config.toml
n_layer = 24
d_model = 384
n_head = 3
n_kv_head = 3
head_dim = 128
d_mlp = 1536
vocab_size = 4096
activation = "tanh_gelu"
norm = "layernorm"
norm_place = "pre"
norm_eps = 1e-06
positions = "learned"
qk_norm = false
attn_scale = 0.0884
bias = "all"
tie_embeddings = true
parallel_block = false
init = "uniform"
init_std_qkv = 0.026
init_std_o = 0.0
init_std_up = 0.026
init_std_down = 0.0
optimizer = "soap_variant"
lr = 0.00273
lr_mult_qkv = 0.5
lr_mult_o = 0.742
beta1 = 0.95
beta2 = 0.99
lr_head = 0.00552
grad_clip = 2.0
warmup_steps = 200
schedule = "wsd"
decay_fraction = 0.752
decay_shape = "linear"
final_lr_fraction = 0.0
batch_tokens = [65536, 131072, 196608]
seq_len = 1024
doc_mask = true
z_loss = 1e-05
train_tokens = 359600000
steps = 3033
dataset = "wikipedia_en"
Each number is 200 + 30 x the weight over its row's rms, rounded and kept within 0 to 999. Layers, rows and columns count from 0. The size before them is the row's rms in percent of the matrix's.

# down: layer 14 MLP down (transposed), 1536x384, rms 0.0817, rows 386-454, columns 192-239
# up: layer 14 MLP up, 1536x384, rms 0.0859, rows 387-455, columns 192-239
down386,105,199,248,215,197,252,205,198,201,153,232,201,222,246,194,234,140,200,181,261,227,168,217,177,205,159,235,160,227,214,228,206,213,180,190,180,235,234,142,167,136,189,177,189,182,186,185,194,136
up387,094,209,192,249,210,243,261,223,215,186,180,192,205,196,228,177,206,133,245,174,238,218,269,210,274,210,178,184,163,193,229,210,213,157,195,210,193,164,250,206,176,153,222,202,198,152,191,168,155
down387,101,277,248,223,219,201,203,245,170,260,199,222,248,215,171,165,213,179,191,236,170,213,111,205,195,165,214,229,220,213,203,223,223,244,273,258,213,182,237,180,214,257,240,204,209,150,170,233,198
up388,104,229,200,204,213,226,200,172,191,218,218,153,192,205,220,150,210,244,252,165,156,185,192,188,197,240,148,161,250,231,196,232,178,205,173,222,197,145,164,195,142,243,253,198,129,222,162,176,201
down388,097,156,190,177,205,210,172,173,277,185,228,212,165,180,199,212,193,221,240,227,275,174,185,185,188,188,239,242,183,208,240,166,216,211,179,185,174,173,235,172,222,188,148,250,164,222,191,205,206
up389,104,176,194,201,200,206,200,163,200,201,255,228,177,214,220,199,198,207,239,214,179,244,222,217,176,218,171,204,209,147,251,251,202,206,183,264,180,153,136,180,180,206,169,185,240,110,129,272,209
down389,105,212,231,174,206,192,156,185,207,281,207,226,159,213,172,202,162,172,190,184,266,190,211,188,231,170,157,216,202,201,202,193,222,212,214,183,200,209,189,156,177,228,185,166,235,170,161,183,237
up390,103,215,200,216,219,181,207,221,222,160,178,177,209,181,205,161,214,183,153,207,237,189,157,203,197,161,156,213,190,188,212,228,177,155,200,212,209,214,207,206,149,145,204,258,221,204,199,260,200
down390,109,249,203,143,156,154,171,202,199,232,198,223,175,201,195,198,173,152,217,232,220,208,187,215,204,178,235,214,173,209,192,183,175,161,233,233,174,191,184,164,162,136,188,233,201,198,165,188,299
up391,097,200,193,216,217,246,212,212,195,232,211,274,159,243,188,205,169,216,177,197,241,188,195,246,194,190,178,251,192,223,206,189,192,238,180,230,212,187,213,210,183,189,149,196,217,222,192,167,146
down391,097,238,152,190,163,150,211,186,173,221,220,181,223,225,159,170,167,223,183,226,202,190,198,228,179,198,206,173,201,195,246,177,203,218,228,221,188,191,214,214,227,244,232,218,201,191,191,206,210
up392,097,206,195,198,252,195,196,219,217,188,154,196,240,193,214,167,162,234,213,228,207,217,227,152,216,274,208,228,190,233,179,210,272,112,196,211,250,167,224,207,200,211,226,192,200,154,222,161,161
down392,095,240,195,234,182,186,209,232,194,193,219,259,178,207,204,210,216,204,190,219,194,248,198,200,226,186,166,212,172,194,194,229,196,198,166,190,173,177,214,219,205,216,205,227,256,167,205,212,215
up393,096,247,213,194,221,247,185,187,213,181,229,207,178,177,205,211,216,202,167,190,192,179,218,223,245,192,171,203,179,184,147,182,153,192,167,204,166,171,224,239,210,256,225,241,211,171,168,216,207
down393,094,227,210,176,161,194,211,212,230,206,216,143,200,238,188,161,228,199,156,203,177,221,200,161,150,145,205,213,213,213,198,232,151,203,158,223,249,232,182,148,201,199,227,203,238,169,154,124,218
up394,100,177,195,254,190,164,173,235,216,204,218,136,169,224,217,179,176,245,174,222,222,193,193,264,166,199,246,185,212,210,189,206,244,184,187,266,214,227,201,201,214,214,177,227,177,218,161,188,155
down394,100,186,210,257,217,258,182,141,216,171,167,197,174,194,159,243,205,224,155,228,235,223,179,217,232,183,170,213,220,232,275,251,199,206,176,167,223,186,188,184,226,194,175,228,193,201,187,222,247
up395,102,203,209,199,210,239,217,214,214,152,199,159,190,250,208,209,238,203,183,167,238,208,201,200,185,174,194,127,255,206,201,217,193,216,205,212,160,208,213,164,193,179,191,210,180,206,203,221,222
down395,097,184,167,277,183,255,213,187,220,247,240,187,171,207,172,142,176,132,241,185,186,211,230,205,213,216,220,197,159,177,153,221,205,196,180,212,163,251,201,205,232,193,214,206,167,223,213,196,190
up396,101,183,199,191,207,208,201,171,164,190,232,224,156,219,116,206,197,169,215,173,173,182,180,171,186,207,205,163,204,202,178,205,172,244,203,195,207,211,196,208,200,252,191,144,195,195,189,199,211
down396,100,184,223,224,181,200,191,223,211,225,208,223,215,192,174,205,196,206,179,175,181,211,233,188,229,199,248,239,238,223,187,200,192,211,232,175,186,212,217,243,149,203,187,157,191,193,188,162,279
up397,091,255,211,235,220,194,168,204,161,196,195,193,244,236,161,163,187,172,230,210,169,158,182,199,246,174,177,209,183,227,238,216,181,206,190,208,197,225,151,188,217,229,225,200,211,214,161,210,244
down397,095,185,226,232,176,204,249,195,225,191,252,178,179,225,204,197,241,187,249,216,232,228,206,216,239,230,194,150,190,141,198,229,209,186,206,200,201,145,198,185,219,209,231,190,225,206,185,229,204
up398,096,221,211,152,178,177,232,263,190,240,202,130,165,193,157,187,255,162,224,182,160,190,223,164,156,215,174,208,203,179,233,177,172,239,172,189,163,196,165,219,173,203,155,168,156,189,221,155,221
down398,102,243,200,195,168,197,220,208,158,236,188,127,159,173,172,171,196,215,229,199,224,177,157,223,164,190,188,230,210,179,167,151,199,206,153,173,134,145,178,156,166,205,175,189,177,219,166,198,183
up399,100,168,197,191,195,181,207,201,256,209,226,181,215,152,259,171,214,225,149,164,190,233,196,196,139,175,193,214,180,214,227,201,176,187,192,163,243,158,118,168,198,240,148,161,210,226,221,204,190
down399,104,171,177,220,122,257,159,204,217,191,160,199,254,149,219,248,176,252,195,203,175,192,188,181,178,166,211,180,175,196,199,156,174,231,216,233,201,195,116,248,196,256,206,187,213,203,207,187,212
up400,093,122,192,201,167,194,173,232,260,233,186,211,228,227,187,251,175,171,151,205,264,189,185,240,204,195,218,203,194,183,209,201,194,199,211,211,206,122,162,176,161,194,210,121,183,200,201,211,235
down400,099,187,222,215,193,226,225,202,269,238,147,217,188,261,181,214,219,194,213,183,198,187,216,188,183,214,165,231,244,223,212,226,137,202,170,206,215,183,190,233,227,200,205,174,196,253,174,191,257
up401,104,184,169,232,231,204,166,195,223,173,159,200,208,217,169,189,161,216,197,169,249,236,188,184,218,201,167,163,172,212,168,238,206,187,181,202,180,208,296,217,184,224,188,155,179,222,198,199,203
down401,096,212,233,246,218,236,189,233,237,245,236,212,189,211,216,249,247,186,202,191,188,190,199,207,164,189,210,218,145,238,228,135,222,180,168,234,219,194,225,221,245,211,214,198,173,184,203,213,146
up402,099,244,145,211,177,221,177,220,199,203,212,205,203,195,257,190,201,191,153,196,215,207,244,153,177,188,176,220,190,169,237,161,187,150,267,202,159,195,201,155,221,204,177,253,233,236,181,148,256
down402,105,182,170,144,166,149,199,215,232,229,184,229,173,241,173,228,230,195,191,247,208,215,182,228,212,257,221,214,228,218,205,250,221,191,234,167,203,183,257,181,173,140,196,253,201,208,225,199,197
up403,098,193,191,191,173,216,221,208,217,217,208,242,215,169,196,184,209,178,179,174,142,190,174,222,173,229,138,241,221,224,164,220,212,183,237,196,196,178,193,164,183,171,190,173,225,212,173,195,237
down403,102,206,207,202,205,240,217,247,198,181,142,203,222,204,229,223,205,148,171,183,172,206,230,212,220,183,221,214,166,167,163,215,190,193,173,210,272,208,199,210,226,177,159,195,260,176,189,194,195
up404,102,243,208,199,147,221,159,244,194,213,199,229,162,224,206,207,200,218,213,197,179,181,199,137,154,142,247,205,169,147,168,171,150,193,153,176,229,173,178,158,224,192,188,213,223,163,151,257,178
down404,100,177,160,192,200,212,173,211,224,262,153,183,212,235,207,188,193,246,263,185,189,196,215,226,231,191,251,221,145,136,214,186,252,216,233,207,245,244,225,205,149,216,216,160,211,180,220,248,168
up405,098,195,248,214,246,215,216,207,166,172,210,214,147,202,209,244,249,186,206,179,231,263,196,235,219,137,172,245,201,214,181,218,184,227,188,228,203,214,203,187,190,129,213,164,202,169,125,224,248
down405,100,168,167,230,300,234,230,212,226,180,200,241,153,209,259,207,265,170,248,230,188,191,184,196,208,210,199,196,144,248,169,175,189,229,232,174,145,220,229,175,200,223,186,154,235,212,183,242,226
up406,104,240,208,210,234,174,205,204,176,165,235,170,200,229,165,182,157,174,192,160,226,165,217,238,220,237,201,231,166,214,177,261,222,199,262,163,188,217,232,188,174,224,196,213,213,165,146,221,128
down406,105,207,133,208,160,218,205,175,194,210,244,194,182,204,253,205,183,197,156,189,251,208,163,249,204,261,203,208,231,188,161,242,170,214,205,229,220,178,203,185,202,194,230,239,214,173,178,220,185
up407,095,206,169,197,157,155,195,216,199,176,183,199,231,166,245,199,207,190,219,138,192,203,233,228,239,210,182,191,142,161,186,181,300,215,194,184,129,190,181,202,258,243,231,181,191,196,219,202,207
down407,104,158,182,173,257,203,252,222,228,183,148,190,220,166,216,161,257,179,219,234,237,142,164,282,188,178,186,200,170,211,217,201,262,205,210,180,130,212,199,180,188,181,192,198,242,176,263,212,219
up408,102,135,205,212,203,217,218,193,208,224,179,210,234,190,219,135,189,177,254,145,190,183,196,193,181,246,256,252,171,152,212,232,215,253,186,190,204,176,195,198,215,183,215,291,163,168,222,173,241
down408,095,150,168,223,262,266,254,154,258,148,168,198,208,195,174,158,190,204,235,150,286,205,184,208,240,235,213,191,237,218,209,151,185,208,231,188,202,203,153,220,196,185,171,234,210,232,188,187,167
up409,098,170,207,148,198,209,198,221,289,244,192,166,250,171,262,173,216,177,182,223,207,213,195,234,188,171,201,127,188,210,229,148,201,160,215,204,162,204,183,188,190,226,177,160,210,216,215,195,220
down409,098,173,237,184,224,229,183,195,174,214,200,189,156,168,212,208,199,191,196,149,182,200,245,153,232,244,253,226,153,150,195,165,190,205,241,196,224,228,245,175,144,170,205,142,252,229,174,172,185
up410,098,236,178,232,158,233,192,203,141,247,189,230,180,252,251,153,173,207,236,196,176,174,179,266,213,194,206,194,124,199,252,175,252,183,148,200,96,307,187,202,214,208,225,220,205,191,166,216,203
down410,102,275,177,196,207,164,190,198,252,244,181,153,192,230,199,209,206,181,267,204,176,216,187,227,173,191,234,211,149,209,247,238,216,192,192,214,208,186,216,221,231,263,234,253,214,218,211,236,188
up411,102,220,157,191,256,244,237,230,206,223,208,201,199,207,197,231,243,177,250,179,215,151,272,205,195,217,186,199,220,173,224,225,196,174,196,181,151,222,191,156,202,205,187,190,179,208,191,225,197
down411,106,165,189,202,180,182,202,218,182,201,183,278,159,221,236,239,179,219,195,161,229,199,253,181,167,171,177,253,218,186,196,156,199,163,223,195,185,195,230,226,188,172,188,213,224,261,192,205,221
up412,100,191,238,159,260,232,261,206,208,215,247,209,179,219,177,199,265,249,217,186,215,219,224,185,165,210,208,208,161,134,173,192,204,251,208,169,182,195,157,220,199,224,243,204,185,211,186,193,217
down412,096,148,168,243,230,211,220,238,177,186,171,158,228,189,241,246,242,174,239,204,222,209,197,230,181,177,140,181,182,253,145,172,172,218,193,232,231,213,241,221,228,186,217,189,180,188,230,175,263
up413,100,245,180,196,180,171,185,221,209,206,238,178,229,223,194,195,243,191,199,200,217,248,214,199,213,238,173,194,165,216,141,205,225,193,153,223,210,203,162,182,208,132,201,216,235,186,246,183,209
down413,101,230,253,175,165,249,229,170,212,195,184,172,164,246,192,191,185,220,202,219,221,214,189,195,206,185,226,184,198,235,193,231,124,188,243,241,169,170,193,227,229,211,190,175,208,186,216,157,223
up414,094,152,210,247,205,199,167,205,178,227,191,210,193,217,211,210,208,233,196,223,207,205,219,197,194,168,164,167,170,176,222,244,192,207,160,169,214,126,196,250,291,222,267,171,169,212,173,215,250
down414,099,177,221,248,119,250,156,203,228,243,191,218,242,200,175,223,150,229,281,229,195,213,223,197,187,204,166,227,243,167,177,220,176,211,217,200,188,190,195,145,224,192,183,248,192,234,168,268,198
up415,098,162,257,278,204,157,135,224,163,167,215,215,185,231,224,190,224,200,180,165,191,202,228,219,217,158,220,170,217,220,229,160,187,182,143,231,180,234,186,179,149,179,213,232,211,223,233,175,213
down415,101,216,158,218,221,229,154,236,201,164,181,168,189,188,191,163,203,223,175,188,189,197,170,153,184,153,176,186,160,228,202,200,253,235,276,186,163,223,178,190,212,291,198,237,205,224,218,218,200
up416,104,234,221,179,184,215,228,210,214,224,219,231,194,227,211,199,178,239,204,210,175,175,264,192,251,213,169,192,146,142,225,205,192,175,177,225,184,203,223,254,214,179,185,190,281,159,177,213,174
down416,104,170,217,191,233,208,237,156,252,229,228,210,160,208,204,174,195,193,175,241,206,217,246,167,185,224,252,276,201,181,235,234,216,255,163,206,236,233,173,235,213,207,222,215,203,215,230,199,218
up417,105,188,207,251,147,145,235,167,211,217,178,183,176,193,210,279,175,213,271,190,192,197,220,254,168,235,186,272,223,164,193,210,238,178,197,203,183,231,214,194,215,183,147,182,230,202,223,186,240
down417,109,213,170,171,191,240,243,168,166,184,232,221,176,244,226,206,208,184,217,226,243,156,213,159,228,220,161,206,215,178,148,138,229,239,232,174,185,187,198,171,166,163,302,203,168,149,200,174,195
up418,102,204,207,152,175,183,261,201,210,251,216,208,220,209,164,220,173,185,216,178,175,232,194,161,246,166,211,213,200,170,157,198,233,225,222,210,257,217,240,187,179,191,236,180,181,168,169,183,178
down418,101,212,263,226,191,218,249,237,182,208,214,210,183,216,200,219,182,243,179,244,187,168,191,234,149,258,176,249,193,155,169,165,228,199,241,142,198,216,208,235,173,255,219,185,184,179,192,204,257
up419,095,225,192,219,212,204,131,203,231,181,202,161,194,301,207,207,231,218,220,148,195,198,220,250,208,183,186,228,169,183,196,197,197,169,225,191,206,226,170,210,225,220,205,186,193,220,199,257,238
down419,097,203,206,176,223,230,212,154,238,190,133,195,156,207,229,273,206,177,221,158,217,221,228,186,205,209,203,175,283,206,135,230,181,167,220,156,153,245,190,207,199,218,177,235,236,229,188,234,190
up420,101,219,144,156,204,179,209,211,203,166,151,189,227,187,199,212,213,255,146,239,171,216,213,276,247,200,198,226,218,238,251,224,252,178,187,159,164,191,227,173,218,213,200,189,173,209,213,164,229
down420,101,184,216,192,202,253,205,200,189,222,252,174,166,194,184,200,177,151,213,207,210,220,178,200,170,230,237,239,244,164,206,227,165,180,240,174,243,202,241,236,173,241,164,262,161,167,229,198,214
up421,101,167,193,183,243,178,194,167,195,233,193,170,232,226,180,176,195,253,163,197,198,238,215,208,263,170,213,176,174,191,193,202,197,209,204,211,239,174,190,143,243,233,175,199,175,170,218,209,246
down421,099,266,194,223,188,244,167,201,193,220,226,247,206,204,183,216,215,197,207,206,203,155,197,195,182,215,168,216,185,193,162,216,174,187,183,198,200,218,154,211,184,172,208,181,159,203,231,233,208
up422,095,151,165,180,163,218,172,189,209,136,172,153,219,191,153,155,202,233,184,265,155,224,211,188,209,212,189,248,172,184,215,202,146,172,169,206,187,199,193,199,197,187,217,208,188,176,202,206,192
down422,105,239,209,220,222,209,222,226,166,188,227,230,176,232,212,206,145,183,231,204,210,222,213,205,185,210,184,187,182,257,208,218,191,246,171,182,176,227,189,187,213,218,157,186,232,197,198,214,192
up423,092,243,242,213,228,172,161,193,215,182,205,232,158,178,258,217,192,222,185,186,149,174,206,211,159,225,243,183,235,204,174,225,231,131,192,176,192,178,172,186,177,187,175,206,183,178,236,201,176
down423,096,218,192,171,218,194,185,219,225,172,204,212,176,219,197,239,201,225,219,180,136,242,185,171,263,153,174,196,241,201,152,252,217,179,180,261,264,194,256,177,217,211,201,184,253,223,219,239,196
up424,099,228,223,150,218,257,243,185,205,206,187,213,187,150,221,204,229,181,213,242,189,152,208,260,184,273,185,196,155,189,178,176,188,213,179,202,229,189,198,215,222,195,197,207,274,207,229,157,180
down424,095,207,200,250,245,174,191,252,167,177,184,196,192,168,264,208,156,222,194,184,187,188,222,157,236,183,223,233,221,207,219,211,233,195,223,201,175,232,221,222,161,238,209,171,205,203,190,211,214
up425,097,222,185,212,216,194,179,243,198,174,222,256,204,238,207,190,207,201,164,203,210,226,236,188,210,205,206,243,201,189,209,215,220,162,202,163,219,161,266,222,149,174,159,219,173,203,203,204,158
down425,097,214,205,194,165,157,219,245,205,248,213,202,209,177,200,158,145,179,208,176,159,154,202,176,240,191,199,141,157,236,227,202,208,211,181,197,211,172,156,200,193,193,222,190,219,205,182,168,223
up426,106,211,209,170,158,240,170,178,183,253,238,197,242,213,207,221,217,181,205,191,171,238,154,277,223,265,229,201,208,174,240,196,245,169,242,247,244,176,229,220,175,242,223,237,221,204,127,183,142
down426,101,193,204,186,291,199,197,147,186,200,187,195,263,179,226,207,222,178,177,243,206,222,180,226,190,225,154,199,206,220,196,238,241,171,183,130,191,164,221,189,200,200,189,210,185,172,166,141,242
up427,102,218,169,171,215,190,185,223,150,242,193,245,202,185,168,193,213,207,183,207,248,199,182,200,205,162,156,151,217,197,194,154,188,182,170,195,190,220,131,185,151,270,283,222,189,201,223,217,238
down427,097,207,237,205,207,254,209,134,168,168,204,201,201,209,190,216,211,260,216,228,182,202,198,223,231,145,238,179,177,143,254,248,218,162,215,235,251,188,220,214,164,189,193,187,210,207,226,261,197
up428,099,191,165,159,195,203,233,242,171,180,185,172,195,187,246,154,223,181,190,164,249,218,166,234,210,171,196,156,209,222,224,210,254,212,225,247,214,271,155,253,262,253,195,200,240,200,164,174,200
down428,112,191,174,174,226,194,189,199,217,159,232,200,160,212,189,214,221,179,153,173,223,205,215,168,162,142,197,151,201,124,235,170,191,211,215,214,175,194,252,186,221,210,220,214,170,208,190,127,182
up429,100,228,218,205,215,166,202,200,130,230,242,115,209,158,179,187,142,167,245,216,263,217,184,199,188,191,166,204,189,203,169,172,217,200,175,205,192,190,237,190,193,190,200,214,191,241,167,144,152
down429,098,244,196,261,253,151,134,195,223,206,151,169,215,210,193,199,190,217,224,193,213,156,199,152,203,153,204,280,203,218,220,192,183,238,205,212,152,204,213,192,177,115,224,212,170,198,228,199,176
up430,107,157,182,278,191,207,160,167,239,244,235,190,207,246,170,226,217,242,184,207,247,191,262,172,174,205,169,171,207,154,209,210,150,221,172,169,210,159,222,138,258,184,219,171,178,187,246,186,161
down430,108,204,142,219,210,174,239,191,205,225,199,150,161,174,150,261,237,174,220,189,235,203,232,138,183,205,161,227,202,191,199,236,199,195,248,202,187,221,177,170,239,218,281,210,202,206,220,205,175
up431,100,192,151,195,198,208,208,199,166,235,170,206,152,172,284,222,192,203,213,175,192,228,162,269,168,192,189,277,215,181,189,258,203,181,206,216,192,223,201,189,263,197,205,190,191,239,279,185,240
down431,095,189,237,209,216,148,210,217,202,201,248,258,141,204,203,187,140,238,186,174,189,233,230,217,261,159,176,200,167,196,233,164,217,196,202,173,280,196,193,206,200,268,199,178,225,182,185,240,158
up432,104,243,181,246,189,188,178,182,196,158,193,227,247,226,161,213,239,152,186,182,212,184,250,195,186,202,172,181,172,131,218,140,175,187,153,141,155,262,199,203,189,225,221,96,182,124,233,214,165
down432,104,183,230,196,244,206,225,205,182,165,174,204,161,203,154,249,225,160,202,128,218,167,159,207,211,232,193,247,170,179,198,231,215,250,131,159,171,151,178,207,207,230,169,204,214,198,181,169,214
up433,096,193,260,205,224,162,193,226,241,203,167,214,191,215,213,192,231,241,183,146,165,182,204,200,206,168,209,225,231,219,206,234,219,169,125,190,198,166,182,198,215,213,154,186,174,175,229,193,177
down433,094,236,256,210,135,212,307,222,204,199,208,230,188,243,230,209,163,237,174,246,234,181,232,191,250,197,200,169,172,179,190,202,208,178,249,230,218,199,287,205,215,215,228,202,219,226,231,212,240
up434,107,222,182,207,220,214,170,139,239,275,180,211,216,252,265,220,199,202,281,219,194,175,174,196,210,231,209,216,216,231,219,238,205,189,218,226,196,267,194,126,207,179,200,242,178,188,216,172,171
down434,099,191,198,159,234,179,143,177,256,214,227,225,190,204,199,193,174,262,203,195,232,237,196,216,176,180,184,201,203,209,188,230,195,265,213,168,242,166,228,134,206,181,201,180,223,179,180,219,175
up435,097,194,186,188,187,200,224,202,191,253,205,141,208,226,216,173,181,241,141,204,229,224,190,223,162,193,171,191,181,175,206,236,203,164,172,243,150,160,216,220,161,208,158,233,182,209,227,209,207
down435,097,170,212,202,231,217,213,161,222,232,226,207,282,198,212,249,192,209,197,165,220,163,219,182,181,206,204,218,214,170,199,192,212,208,174,197,196,232,185,231,218,218,209,150,229,184,235,222,184
up436,097,178,230,179,176,147,185,203,205,220,231,166,199,213,189,201,198,174,155,141,194,245,200,168,175,209,134,169,262,177,243,182,256,151,196,183,114,174,150,193,164,205,161,157,171,205,208,262,190
down436,092,242,161,198,196,164,182,179,218,212,230,154,140,222,211,162,178,272,249,199,156,243,212,176,224,224,245,217,223,187,261,272,218,205,203,182,197,181,167,229,241,204,193,222,210,170,207,205,220
up437,093,240,222,238,202,217,186,220,178,151,130,174,222,221,154,176,230,200,222,226,217,160,191,219,206,191,205,247,167,191,197,223,155,261,192,178,167,178,204,197,177,186,211,225,212,209,241,263,198
down437,097,192,248,197,180,217,146,212,177,180,170,216,160,138,172,183,179,201,165,201,209,143,175,159,147,220,239,190,245,166,222,153,259,139,188,165,173,246,248,249,228,209,250,174,214,137,260,255,214
up438,094,150,251,205,193,220,197,213,212,190,181,213,246,205,164,191,189,168,180,228,109,181,210,209,228,213,184,145,197,104,211,254,223,202,271,225,166,204,190,201,208,155,212,192,162,171,187,180,246
down438,099,208,189,205,213,240,215,215,219,198,217,225,216,183,192,207,203,218,270,241,167,259,223,183,219,235,163,230,186,189,163,206,196,207,228,213,179,195,185,196,254,189,167,195,211,251,186,230,170
up439,105,205,240,244,234,180,223,193,230,227,128,227,213,214,206,221,231,278,218,164,210,215,210,220,228,245,216,169,241,194,190,222,231,217,262,218,214,195,141,210,213,210,205,164,189,263,182,218,237
down439,102,182,164,208,256,124,143,160,171,199,243,186,227,191,144,177,178,195,256,235,151,177,229,199,178,201,206,161,129,192,185,215,201,228,176,250,179,192,212,210,179,250,285,203,225,216,187,201,231
up440,104,179,209,210,181,200,209,193,186,196,219,265,242,215,222,173,240,195,187,148,246,179,241,189,158,211,177,197,201,236,211,185,207,246,240,191,208,222,228,161,210,235,225,196,121,165,232,238,182
down440,109,167,240,211,185,222,263,201,185,198,210,184,161,183,207,237,190,263,191,252,157,199,242,160,169,241,201,220,226,241,182,187,215,199,187,231,217,193,182,151,182,218,188,187,164,175,216,192,190
up441,116,157,173,223,192,221,207,203,154,179,241,167,184,243,189,192,222,254,222,214,220,231,237,213,178,238,204,192,200,196,184,169,206,211,199,198,232,216,142,180,254,216,127,193,198,178,159,168,133
down441,112,232,160,186,229,184,183,220,176,175,188,231,172,211,169,232,201,209,166,211,178,258,204,248,204,185,178,223,178,174,198,237,174,220,201,241,191,216,220,203,207,157,196,185,273,152,217,174,188
up442,094,207,245,253,185,210,284,220,168,169,146,277,159,248,219,196,168,179,152,176,202,158,167,215,192,242,205,239,215,162,171,175,243,211,164,181,183,206,174,205,220,172,206,209,192,255,220,174,208
down442,096,195,158,187,230,185,202,186,161,241,234,219,201,253,217,224,191,196,179,166,236,212,257,171,220,206,193,179,193,240,210,128,135,174,142,217,223,226,189,147,189,141,148,252,241,204,185,150,251
up443,100,202,168,168,243,239,184,198,200,237,185,245,182,249,165,226,167,236,201,184,194,172,238,152,180,183,158,193,161,201,160,241,216,131,201,139,198,176,214,195,257,163,184,195,138,222,240,216,243
down443,098,140,247,165,175,211,261,187,183,272,213,180,186,174,164,233,192,168,211,224,228,215,184,163,178,226,192,155,159,204,193,184,178,241,183,185,159,138,165,199,250,200,223,164,241,170,193,224,186
up444,099,200,217,232,223,206,242,247,198,208,230,175,226,186,237,190,255,172,145,250,216,229,200,246,220,259,245,213,159,218,186,223,188,222,241,235,191,213,167,201,180,143,252,244,186,256,197,213,213
down444,097,227,214,175,209,187,219,213,205,173,186,222,243,231,191,214,187,239,180,155,176,214,143,218,177,202,204,213,181,284,259,206,200,228,213,163,125,226,188,202,198,194,159,197,208,235,235,178,189
up445,099,159,238,210,187,209,249,205,205,191,217,222,250,223,217,220,177,177,137,200,162,200,208,177,222,188,256,225,161,212,204,222,160,148,161,204,224,200,153,217,151,209,155,156,225,161,235,235,146
down445,101,174,192,198,221,180,171,265,201,226,249,216,214,186,173,198,202,214,190,204,193,225,304,186,157,214,213,231,176,231,140,167,166,168,254,169,164,224,193,274,190,202,183,207,189,244,145,197,194
up446,101,214,297,219,215,207,198,222,118,225,164,201,250,216,239,244,194,223,226,189,259,229,199,209,235,216,226,232,183,215,173,190,196,209,205,156,197,173,211,128,156,195,222,199,176,231,194,217,231
down446,101,183,239,246,185,238,200,178,136,204,188,143,183,217,161,162,224,196,191,193,233,191,223,204,221,223,269,243,152,183,224,235,205,131,213,152,211,212,241,251,203,177,262,197,211,205,183,210,210
up447,092,182,219,214,187,181,212,144,195,167,142,249,205,194,198,192,187,241,202,179,147,190,279,149,181,150,192,197,192,222,219,192,188,212,173,172,230,218,185,187,205,210,170,184,187,256,161,177,230
down447,096,245,234,230,173,217,191,238,215,134,170,216,124,218,192,209,171,158,155,194,218,171,208,195,226,218,262,212,194,183,240,188,200,220,173,186,173,178,183,214,142,224,175,274,148,204,170,169,198
up448,101,196,226,194,171,225,186,201,169,260,241,185,178,200,228,178,169,225,187,187,203,150,211,211,202,162,190,206,192,212,147,186,228,190,181,242,189,247,235,245,216,170,163,182,208,178,166,162,210
down448,101,209,160,158,275,215,241,195,170,180,233,201,231,207,234,174,194,157,204,155,133,202,167,241,201,200,226,235,238,194,170,201,222,207,224,188,254,164,170,160,169,223,173,165,191,220,182,183,205
up449,107,188,160,176,223,230,192,172,213,177,156,175,239,227,228,184,133,226,226,139,193,170,192,196,208,236,186,206,157,164,234,213,214,195,196,161,180,173,143,187,269,202,179,206,231,244,206,215,159
down449,104,155,195,178,162,167,141,241,212,220,224,257,218,247,212,177,147,177,217,215,204,186,199,200,219,222,231,277,182,219,197,205,205,209,221,160,178,198,169,239,152,160,196,142,153,200,144,226,193
up450,102,203,184,147,205,113,172,209,221,170,205,210,245,148,161,240,220,280,207,240,203,214,207,167,158,234,182,198,171,172,191,155,184,168,203,194,204,201,204,207,226,233,259,167,189,178,181,170,229
down450,097,200,188,174,179,154,231,176,172,157,194,205,178,194,189,211,188,164,190,155,168,135,179,172,212,186,230,226,175,134,197,196,257,202,194,247,262,213,227,191,263,234,194,191,249,206,205,198,199
up451,098,217,206,222,172,198,215,172,237,215,168,187,203,229,185,215,194,217,168,207,259,181,187,189,213,183,190,243,229,220,197,210,240,178,190,229,233,153,219,197,180,203,200,201,225,164,168,183,185
down451,093,159,194,155,162,205,239,177,145,235,259,209,221,244,222,216,218,238,209,166,163,173,198,189,228,225,166,157,192,214,221,253,214,182,218,208,139,268,192,191,189,195,218,191,192,157,197,151,198
up452,096,166,248,210,187,199,251,178,232,202,223,211,160,159,188,195,193,193,185,192,235,180,238,194,211,193,201,203,213,190,182,224,242,185,160,184,231,140,144,148,216,170,229,189,166,228,189,186,219
down452,091,180,215,243,288,166,260,231,181,171,206,219,227,121,201,196,190,208,212,205,217,180,150,263,246,221,200,216,159,244,201,198,210,254,182,231,222,196,216,197,179,184,248,181,184,242,160,215,202
up453,100,173,221,250,230,225,255,212,224,233,159,221,200,223,135,207,215,281,236,215,205,225,215,165,226,255,157,164,195,159,181,157,179,180,212,196,192,186,131,182,242,198,194,222,187,237,220,223,195
down453,096,225,227,194,206,206,185,201,211,207,182,235,203,197,222,204,193,220,193,200,159,199,191,187,163,161,200,239,217,188,171,214,195,198,204,216,174,272,181,189,178,273,221,140,156,183,193,227,191
up454,097,212,156,249,195,224,228,209,175,194,202,222,152,208,201,189,189,149,192,178,193,243,253,266,160,199,210,146,195,203,196,201,148,217,195,191,258,186,216,222,215,193,178,242,250,165,219,191,157
down454,098,180,165,196,193,210,172,209,179,241,221,183,225,234,209,206,233,227,184,241,167,201,192,195,183,173,210,170,209,255,216,240,212,242,191,292,168,161,236,175,145,210,196,204,192,192,240,189,229
up455,104,196,177,176,157,227,168,199,173,189,178,197,161,205,203,247,221,115,159,186,198,176,225,195,186,161,204,202,157,217,155,249,179,164,178,197,183,210,225,164,228,181,179,240,158,160,280,200,171